config.toml
n_head = 5
d_mlp = 1280
positions = "rope"
init_std_qkv = 0.0173
optimizer = "adamw"
lr = 0.00147
beta1 = 0.95
warmup_steps = 209
decay_fraction = 0.757
decay_shape = "sqrt"
seq_len = 512
Each number is 500 + 50 x the weight over its row's rms, rounded and kept within 0 to 999. Layers, rows and columns count from 0. Numbers have three digits each. The size before them is the row's rms in percent of the matrix's.

# down: layer 6 MLP down (transposed), 1280x320, rms 0.0594, rows 823-892, columns 0-39
# up: layer 6 MLP up, 1280x320, rms 0.0666, rows 824-893, columns 0-39
down823 093:403511511534421463558529475453508522532532427528564526470494439452557543360434594496500537540528535487486512490518534440
up824 087:523509608462517522572520488488511456522529493440526515496621440518416564494389577529464532360558445567519599447570478493
down824 092:488432597522482519449513489486490523558522549523525552505558485479480592421435512506461440438554507512475512486494505528
up825 102:502469583478611478539478507494500454493575423561568552470574504504441525456446534525471490485532446624498473538438462545
down825 092:578460434508512516460540450498487471477546491350404460529446560445542508501519469526447550488521541496532492482461506478
up826 093:522590423537528454447486500502426371584502524425496512455516532605504506527572539485445493583516442488405504523453380503
down826 078:532487535484431541450566328447498508473502455481507485530498492521510514474442399525466553536542478405585421481576543545
up827 104:466504527494519432541510555404438431498566469489541531555471509518547537458543586455448498547545426616409493428535438548
down827 105:556550467454580509545509492505448456479391451509424452452510467519483535451458569467512470489460533464564515470574542499
up828 097:523496369546587487567548499494608487525458460458467530455466509505426570506497482533466489546488478479428481553575522551
down828 084:534492474401493433485515479581412495515564457510557501540488458471570538513461535519525507482544484503475521516484524553
up829 066:518526491567510463525520597461394413562472466420625503517500516563495525509411599451473538519544522498512503564510390520
down829 072:540482512490528518567536552459487504592477474465588562538494470579431655467467580481452529482575439525484509469542473576
up830 067:562505507449569450463485528420420423633509491409560582494528405536512558460506595552449455502526487563477492511541418520
down830 074:559539532458589598520530518436444503614532491452578612478531417605467589510451607516450507507587485551458496428499507523
up831 089:512529495491530512487467542460544505560542488461582481473415496519412512504417474438402588554534528466519521543542475494
down831 081:533511491534564403443491468513523438508371502488474460425520533529542365551466506484371504452477522496571488437433471589
up832 094:537616429519542410455549510539421504532533527425510596540470453541506491455461575455425529540572473533428435453486478510
down832 083:523452474485490503484502521536538460536395495485584434498511509455531538509449507586526483376564492538559501580450518469
up833 106:669480549526454472517463530474485442602466539469497501493489475556416548501499529533540471382573423470489565452552534565
down833 109:467580439519491498472418509538507549507473479537557492511458571573469559494496539513499356596482393519508577493532466536
up834 108:518447485502593489535521532510509568496558432507550563476455484585445491452569618484479535539557425547400408558637415518
down834 101:674511578443416480551484513583525434444502514535537590517542544458433385493488479472559608442530477530502498410475547518
up835 103:505507487550570575540548503547551531494536539449532498482500428536471556483527463493444569475437537513546466489445501461
down835 108:530423533522499398411516531550422499476448588454403370440466510413383540552498550593428502510572431510521551527496518573
up836 103:545517511581456535481581380466520483522495461555467515547460450509505469455454520506551592562439463567486441522568529444
down836 102:407519473487571520565477495494525390568466407570504569521545467536490538544514554490516411514516561371515480478542470495
up837 109:515464544508572465527497584530425552536510469519530559509502460485416494521527479543509502486475402537423491500512421472
down837 115:514440448481529499444547415476450486538488455591447539548581513518422383515527490478516461557538506513640586491534464518
up838 119:484535495520504486525540560468504443525511432346575488522468484482532567510429570527484508484581437496495461387589508475
down838 122:440484480521490470458557569482612541527479562433448479586526486435493517489432504445466564452531526462590619508487532485
up839 112:556564475441469516468416493535511463529473519493472532505487455531464508523611494517546499562516410518555524566434533581
down839 116:568586466439485562468465513486469476484435452493543492467470517476500534510559451464523529390454530452413438463481498510
up840 100:474579557493477448465549469490484460581536513531575469471460478563506601441500550545566441513589467546493419570481486482
down840 096:521519550496524527442448486505529539518525468518508571456443508431405566474474448507483362513489443506435601428576478450
up841 099:470568494608508525513494587353430464555527504529523528520460459501484481475434556527481502546529511466484559461537456455
down841 092:572396492466428585506537428579503467378467478503494487533519543570553459499485456487599525476523572496454480551569547479
up842 109:597514478470508518498482554483459494558475459405502495516446467582470582486527500514545478562525533479546493573499439533
down842 105:506518480536531449481451507521517399558409544441487565494519465540535570464505480474568583495536597554527530533511522482
up843 112:481509538548490530512576348505515591637531468550535540456564552499526525489480507479502551494497482513448371504504538474
down843 109:533600461436522559482490417444487621421474435518576535556489484586529448486417419470569540488391461529554532486420556457
up844 095:522520509483521455482604497556555492463440439450501534545531480440515537497512489432475481528406556486450525537537507574
down844 093:498506565453461491473451495490428562492545514464401445547511519374508591454511559513490659505517513402527484540508504484
up845 088:501461548505507514546476511477494483504505523521460510485545534608404467474552583540436471492431488519579528527508472461
down845 092:489514510489556411394404516545482445469579494473540456517499566485480511514491501419558591553454519586476486545598473546
up846 103:633527449550417516512497485526443405597517576557579522514480526463445518454449505408541537598501524542517550417405503517
down846 104:489467491495515517425447360505499513465513588507463517532453528475489575559456394504467511443567493484587525395511586456
up847 100:501430516504493480524628457447509550504467490501508456587458444526440482475427501450462548410520527531520421524545463511
down847 098:634538557481431466471499451546552579537470450492504411479446501484488563599498521500483556453553491519465432566548435495
up848 094:591462474434545381560527462511470607531489546540557552528396500529450496475549549503593535388465480516526500485580519566
down848 080:420523526495525584496528582572496489615453529473506444492505531547394515472473450480502388528490525365559459461471408441
up849 101:518457578497537506453488518530484576575506579452505446524607476509434620450526542526465482606457487530470393438499505586
down849 103:522519467485551528487581517530530504510461477582519519472509441418539498446455506480530436495479533478602502480502470397
up850 092:574419476537515500511487451457489549546496575424512508549513520483420571538400450485448562420588476573434495549530597472
down850 099:583499562492551574476552405491434510571439527448516573434497521479466594532454484462511508454515453477517433482550486632
up851 112:555531444463585502517504506494563472525460482464560515545612475574481571487543484537544541498411510574519524472437507490
down851 111:528566513389519502493482528626506456515464471535572520421579416545631564566398488486514414462454565492488576478557469479
up852 085:511577561491490451514539527615323500599542484460526597468396508482437507511418487541445448556489429471402494413505443485
down852 087:576489569451484512547567498582396522561524540445588526568506501480446546458429523541500497494522397476544412501537392456
up853 105:601475489512525465548531415442515441552490480543494466538564440528458509485599499538555497521553535594514530432499505541
down853 104:500457558422479450575526471490487474494399555454398500497524488531534594557525550541444507519533547496471498548570450535
up854 089:494462515541516453493497451450496551551637559530521508558464488506468521453549570438598654539457533521459483561569384476
down854 084:520489461481488530502581520499453521521478511426426546448511564519502412500420482484515441442484538542501443435562474410
up855 091:449484501510494431520517510497440527489555574437575584502524462517542532472494575498458534501618474598442486410513546566
down855 084:500496488460413489471456533441477443498484576462492505555431404527558458491482549559607438499480516512498510433547515422
up856 106:530515549498456534405508464433504460577569492475513545599499521471517526449525517390479491525490455518477456505552421503
down856 103:496488574467505522529532458504461459441466527520489573466481436442492587516471572532515494486508440530532450560499478534
up857 118:529446521450546531521529563419501467616476529451515580527497472655375508401505537451417589554510506567433549565531490512
down857 128:582537483535465589497508572575537526437439510528509564463527467464453551466538498399442501539537435494571492535503517507
up858 095:517504440573521462504508474447492476499573543472534501484473493517492494498457582521452529518551525494500427476448496473
down858 096:518489533376505419508602498502468471528383511532572541567582561502413594444473476449501449486505548451450556443504414483
up859 101:578540548543585542421545439422522396575451386509462513494494493503523500487501483488432566459539492447524414501592437489
down859 096:536481469484553472519619414516493442502534424531545456461499486505474519541382474535497583500487618470542515527497504589
up860 111:552451456447517461579496551487513459540528481514530517516615478475428547553450539492516569466488458584439559442439508448
down860 108:484508436543474534531521439463502504524492447459412404592466538439439500457525498558487505600478526542488492581448529581
up861 093:440470556484462317503521512486529444475474493540521467568514468498412541412525452430487568469522475525438445500511437694
down861 087:572574449470538607535422605547455554450426473503480520471479537455459438524417506478445482464451443449488471459462481410
up862 097:462548574500526514483547516573475412513411394522521435486535531471512523542455477581492556387539463549491505549557474502
down862 095:452462485473574483479479459490533556486475511525475466549452564465529482574528453525587456506597497528615614561503544496
up863 103:503522522550504506518502512499478501544532478488509539521478499454484573515552543539481510491572472534447519499611528592
down863 118:584501404554556526470542470481488539534484581530516520548538563472600545447499552500504523439504468489485401424570350576
up864 118:515503579531534538534527513437487441568455470458560466475488422446562568559402503543437544424413535451509501495473540493
down864 117:495486534505550479512518422552480545428503506509621493480556419556478481598611461515569546558575466463501425520466493455
up865 108:577455586512559501513551610500544495560496530475501477497474478599478488484494476554411432457434590624531429524555509465
down865 104:472461528484467421454447432532506504484451590517555571419401431508491537478559560515584589516519556510432532485595510511
up866 106:482547498510656503488501451499539401491471463465444510527535479522590482495473498537474507554483540517513379533554522540
down866 100:496498543514549569443453516527521361457476518512479506572476527596426476499586427521522523450450588607503580510503490477
up867 107:433436492411542507446485533534473523484479520513556575494515441494537541408465574412532449495452509467459461499466480561
down867 103:508463464535511500500468505445511416608463435458518512519525459494548441527472564583412552421542490462485469473495555540
up868 110:478504547518464489518557538518474490470614531487522505576516482462476537449509524447484560513448377537549492569502532469
down868 093:496554521626489509532447514488509524493541580484466544419439427549447456525518498479451462477423419484509530451486474510
up869 074:541565519548508524531532445572530591478484513503586528492523529545443502531554574471402528466538442517535560551575503533
down869 078:525528568492576526506503512491497543552466543513547617514544491510447526379478552502497478518539394553451519497563475525
up870 107:570487534540460431479551479572384458497435457531499497457460478561536493483528534461492496504479443580545500484406475505
down870 097:478500534481472520475464470430461528526494509553573505550512544494477474520441566482409528521492584506522482470479413513
up871 111:475489525513480428498574417494506554514602398527552481509521465566491524537516528486474514488428416627559461517465489460
down871 091:510540616474566432481540536529494496436515533564572425485592468463522512566501479480520553530447519412486529559503443553
up872 108:591572399566476491475505546454415476539502491532505415512475528532591537511533537419475520525489515486528526517475497551
down872 106:455546502506423480427459370539411382490419514443566539509586493455557539405489536548505526450541571504476553503547533512
up873 105:535411524433493438394467535508467486530538453492567533541481353477455572469439539503495508464478482477444428565577511570
down873 084:465497571435465442538419481489487509535431491495488513432367509590481490473476518526582496432531552465516530443500460495
up874 108:550520542485506485448613461537438420575554456457570502582549517473519512525443501383447575438506458477432516508500462526
down874 128:616479480466613420516485601497518466565552466468520506493498469472479514508496569485469554540458469464607446562531554490
up875 102:494540457504540463459551425535514501483570481428559500469552319459474508614440546544487459483477382542489449494467551462
down875 105:516479474521510519534471572465471510452537571563552440550417488523490501476572566437454458442530485512463493546434452493
up876 099:501497464495514416495507550517492468600495570433526520431497511499517548508390551520455523443534464487492533497572513560
down876 111:521402522465601454530578518467449431615532550547459558504491410605452542487459541394529500423533550506466461533520486520
up877 102:505533495471529507478483477527485485496521513476615529467581473575473498474539552482511554513526366546511508537425391464
down877 090:424575450490600585394527465561507583546489528439467447521454489510527465495497513529498440533458521527409553469516339552
up878 109:550476518475539450428488437411450474527478521524530497580528502566458567491518535496519565470549583562466552568501528529
down878 106:519435495497537591426487478528547484480585553571550504453430529504494435413440464488598488482542464543596566597528524522
up879 111:528488524420452421496557504503512494557551548449550488519426476654462514510431518509497502557559453459433474526643577525
down879 105:509463540529532456506405576539454519492393451616573488551449429451456424370464503540485463519472492486523515460496578508
up880 097:601485479456490469457572430505361528515626568521525549444445463548430530472499500453443438520525498551534421488513549453
down880 093:491430468486546462350557484444534587422401481532488589504509531425540457506465457501490526520526556391443546543485484530
up881 099:537500538456561498465561546501460449498518409544489544524529524480512530469487492421545534368447504509421503541516511482
down881 109:529454473468496465472553470530570527447478475522528485457552457429577492554556473554551461462439520436556508535435458497
up882 086:468465491418511486503497567611462495482552612417537587528538433570424527545430548508383443473456506467553500511499494549
down882 087:526533480587514544520560475455536438478492474526521564543539527460467458500504587506620457475507459513457508466589429465
up883 121:493468514538483456439500577477501541532483485482521538567505453485464553491427502500430522522508473445534458532430438615
down883 113:415523487457548486422565625451551591551459512494536529468437539497412503441457558497528518498422461488490516467500484561
up884 065:595538484490587531483508584467479525594452483419576514503548457507528617532521577466362541466523524559499490504612446537
down884 072:542482549506567558522558496472464518613502563475569575475564469555466627515492632490407533415545519533453518495552462501
up885 097:564494460412556530447517578525462539532445454469482579546594416591492577493454544488448543457462493582481469454520373549
down885 098:552429537526543482434578487506545378534488479534495520551545402480525536453426538504541437470489483491548479458447497522
up886 105:520431477562405507464495425497532526608529569413499531477514530496541488565546510535410599477466524511546422543532493500
down886 093:461531463490380455412493498513540578526441579510522511566506566585546494534455467453554435502498470515540432408523488530
up887 101:548510579515616462595588545562529415506533500430518488475542430633477503544484508470450523429454533553532413491530505464
down887 106:487470480472503499516481483553540541518493543474443413510405511500539521534601495495580504442545456634612546528447488427
up888 088:498562486658474497483506512473504530467597482496570546471431458522474490495443502477495570554520394498493474519585450478
down888 076:428408519471473553482399495535613513410435522539417526446472476499456410524546543553493457500468591467513491459505512386
up889 100:562510439597544517453511624386452462555495451524503510514541478503422536493478598500410477529542461652424459580577543467
down889 093:516462444451473530514495486455500544412417494540503512462537520467530441483547549411576495437505497344563449475471573501
up890 104:461524430546546543496499516439542446591502391503546523473558490460509547469491487448539488565541523522428475423494367477
down890 099:554434485535517538522374469441494443449534516511523433487500457524484424454541477507530509444457490526465440525549530499
up891 103:557548430531535471473523621467450515577617583444486532538433507552352487498457529444491562459497452564556519626559480462
down891 089:510477596565541513502526541489472505488562427476538458533430466571508400561512475562486467457504443488453492534506592394
up892 111:541516501460555373570574576485448377478509470514468483575499515495572521464560580425504533483545477573520492492536402575
down892 105:538578425456538499508485444554526507454442515432491463479539606479466438415565552486516536504528520492497585436447378518
up893 097:509507488600528482485527530449455470446575446557490508545586458472501492600453525426486561442471383572456547557439509483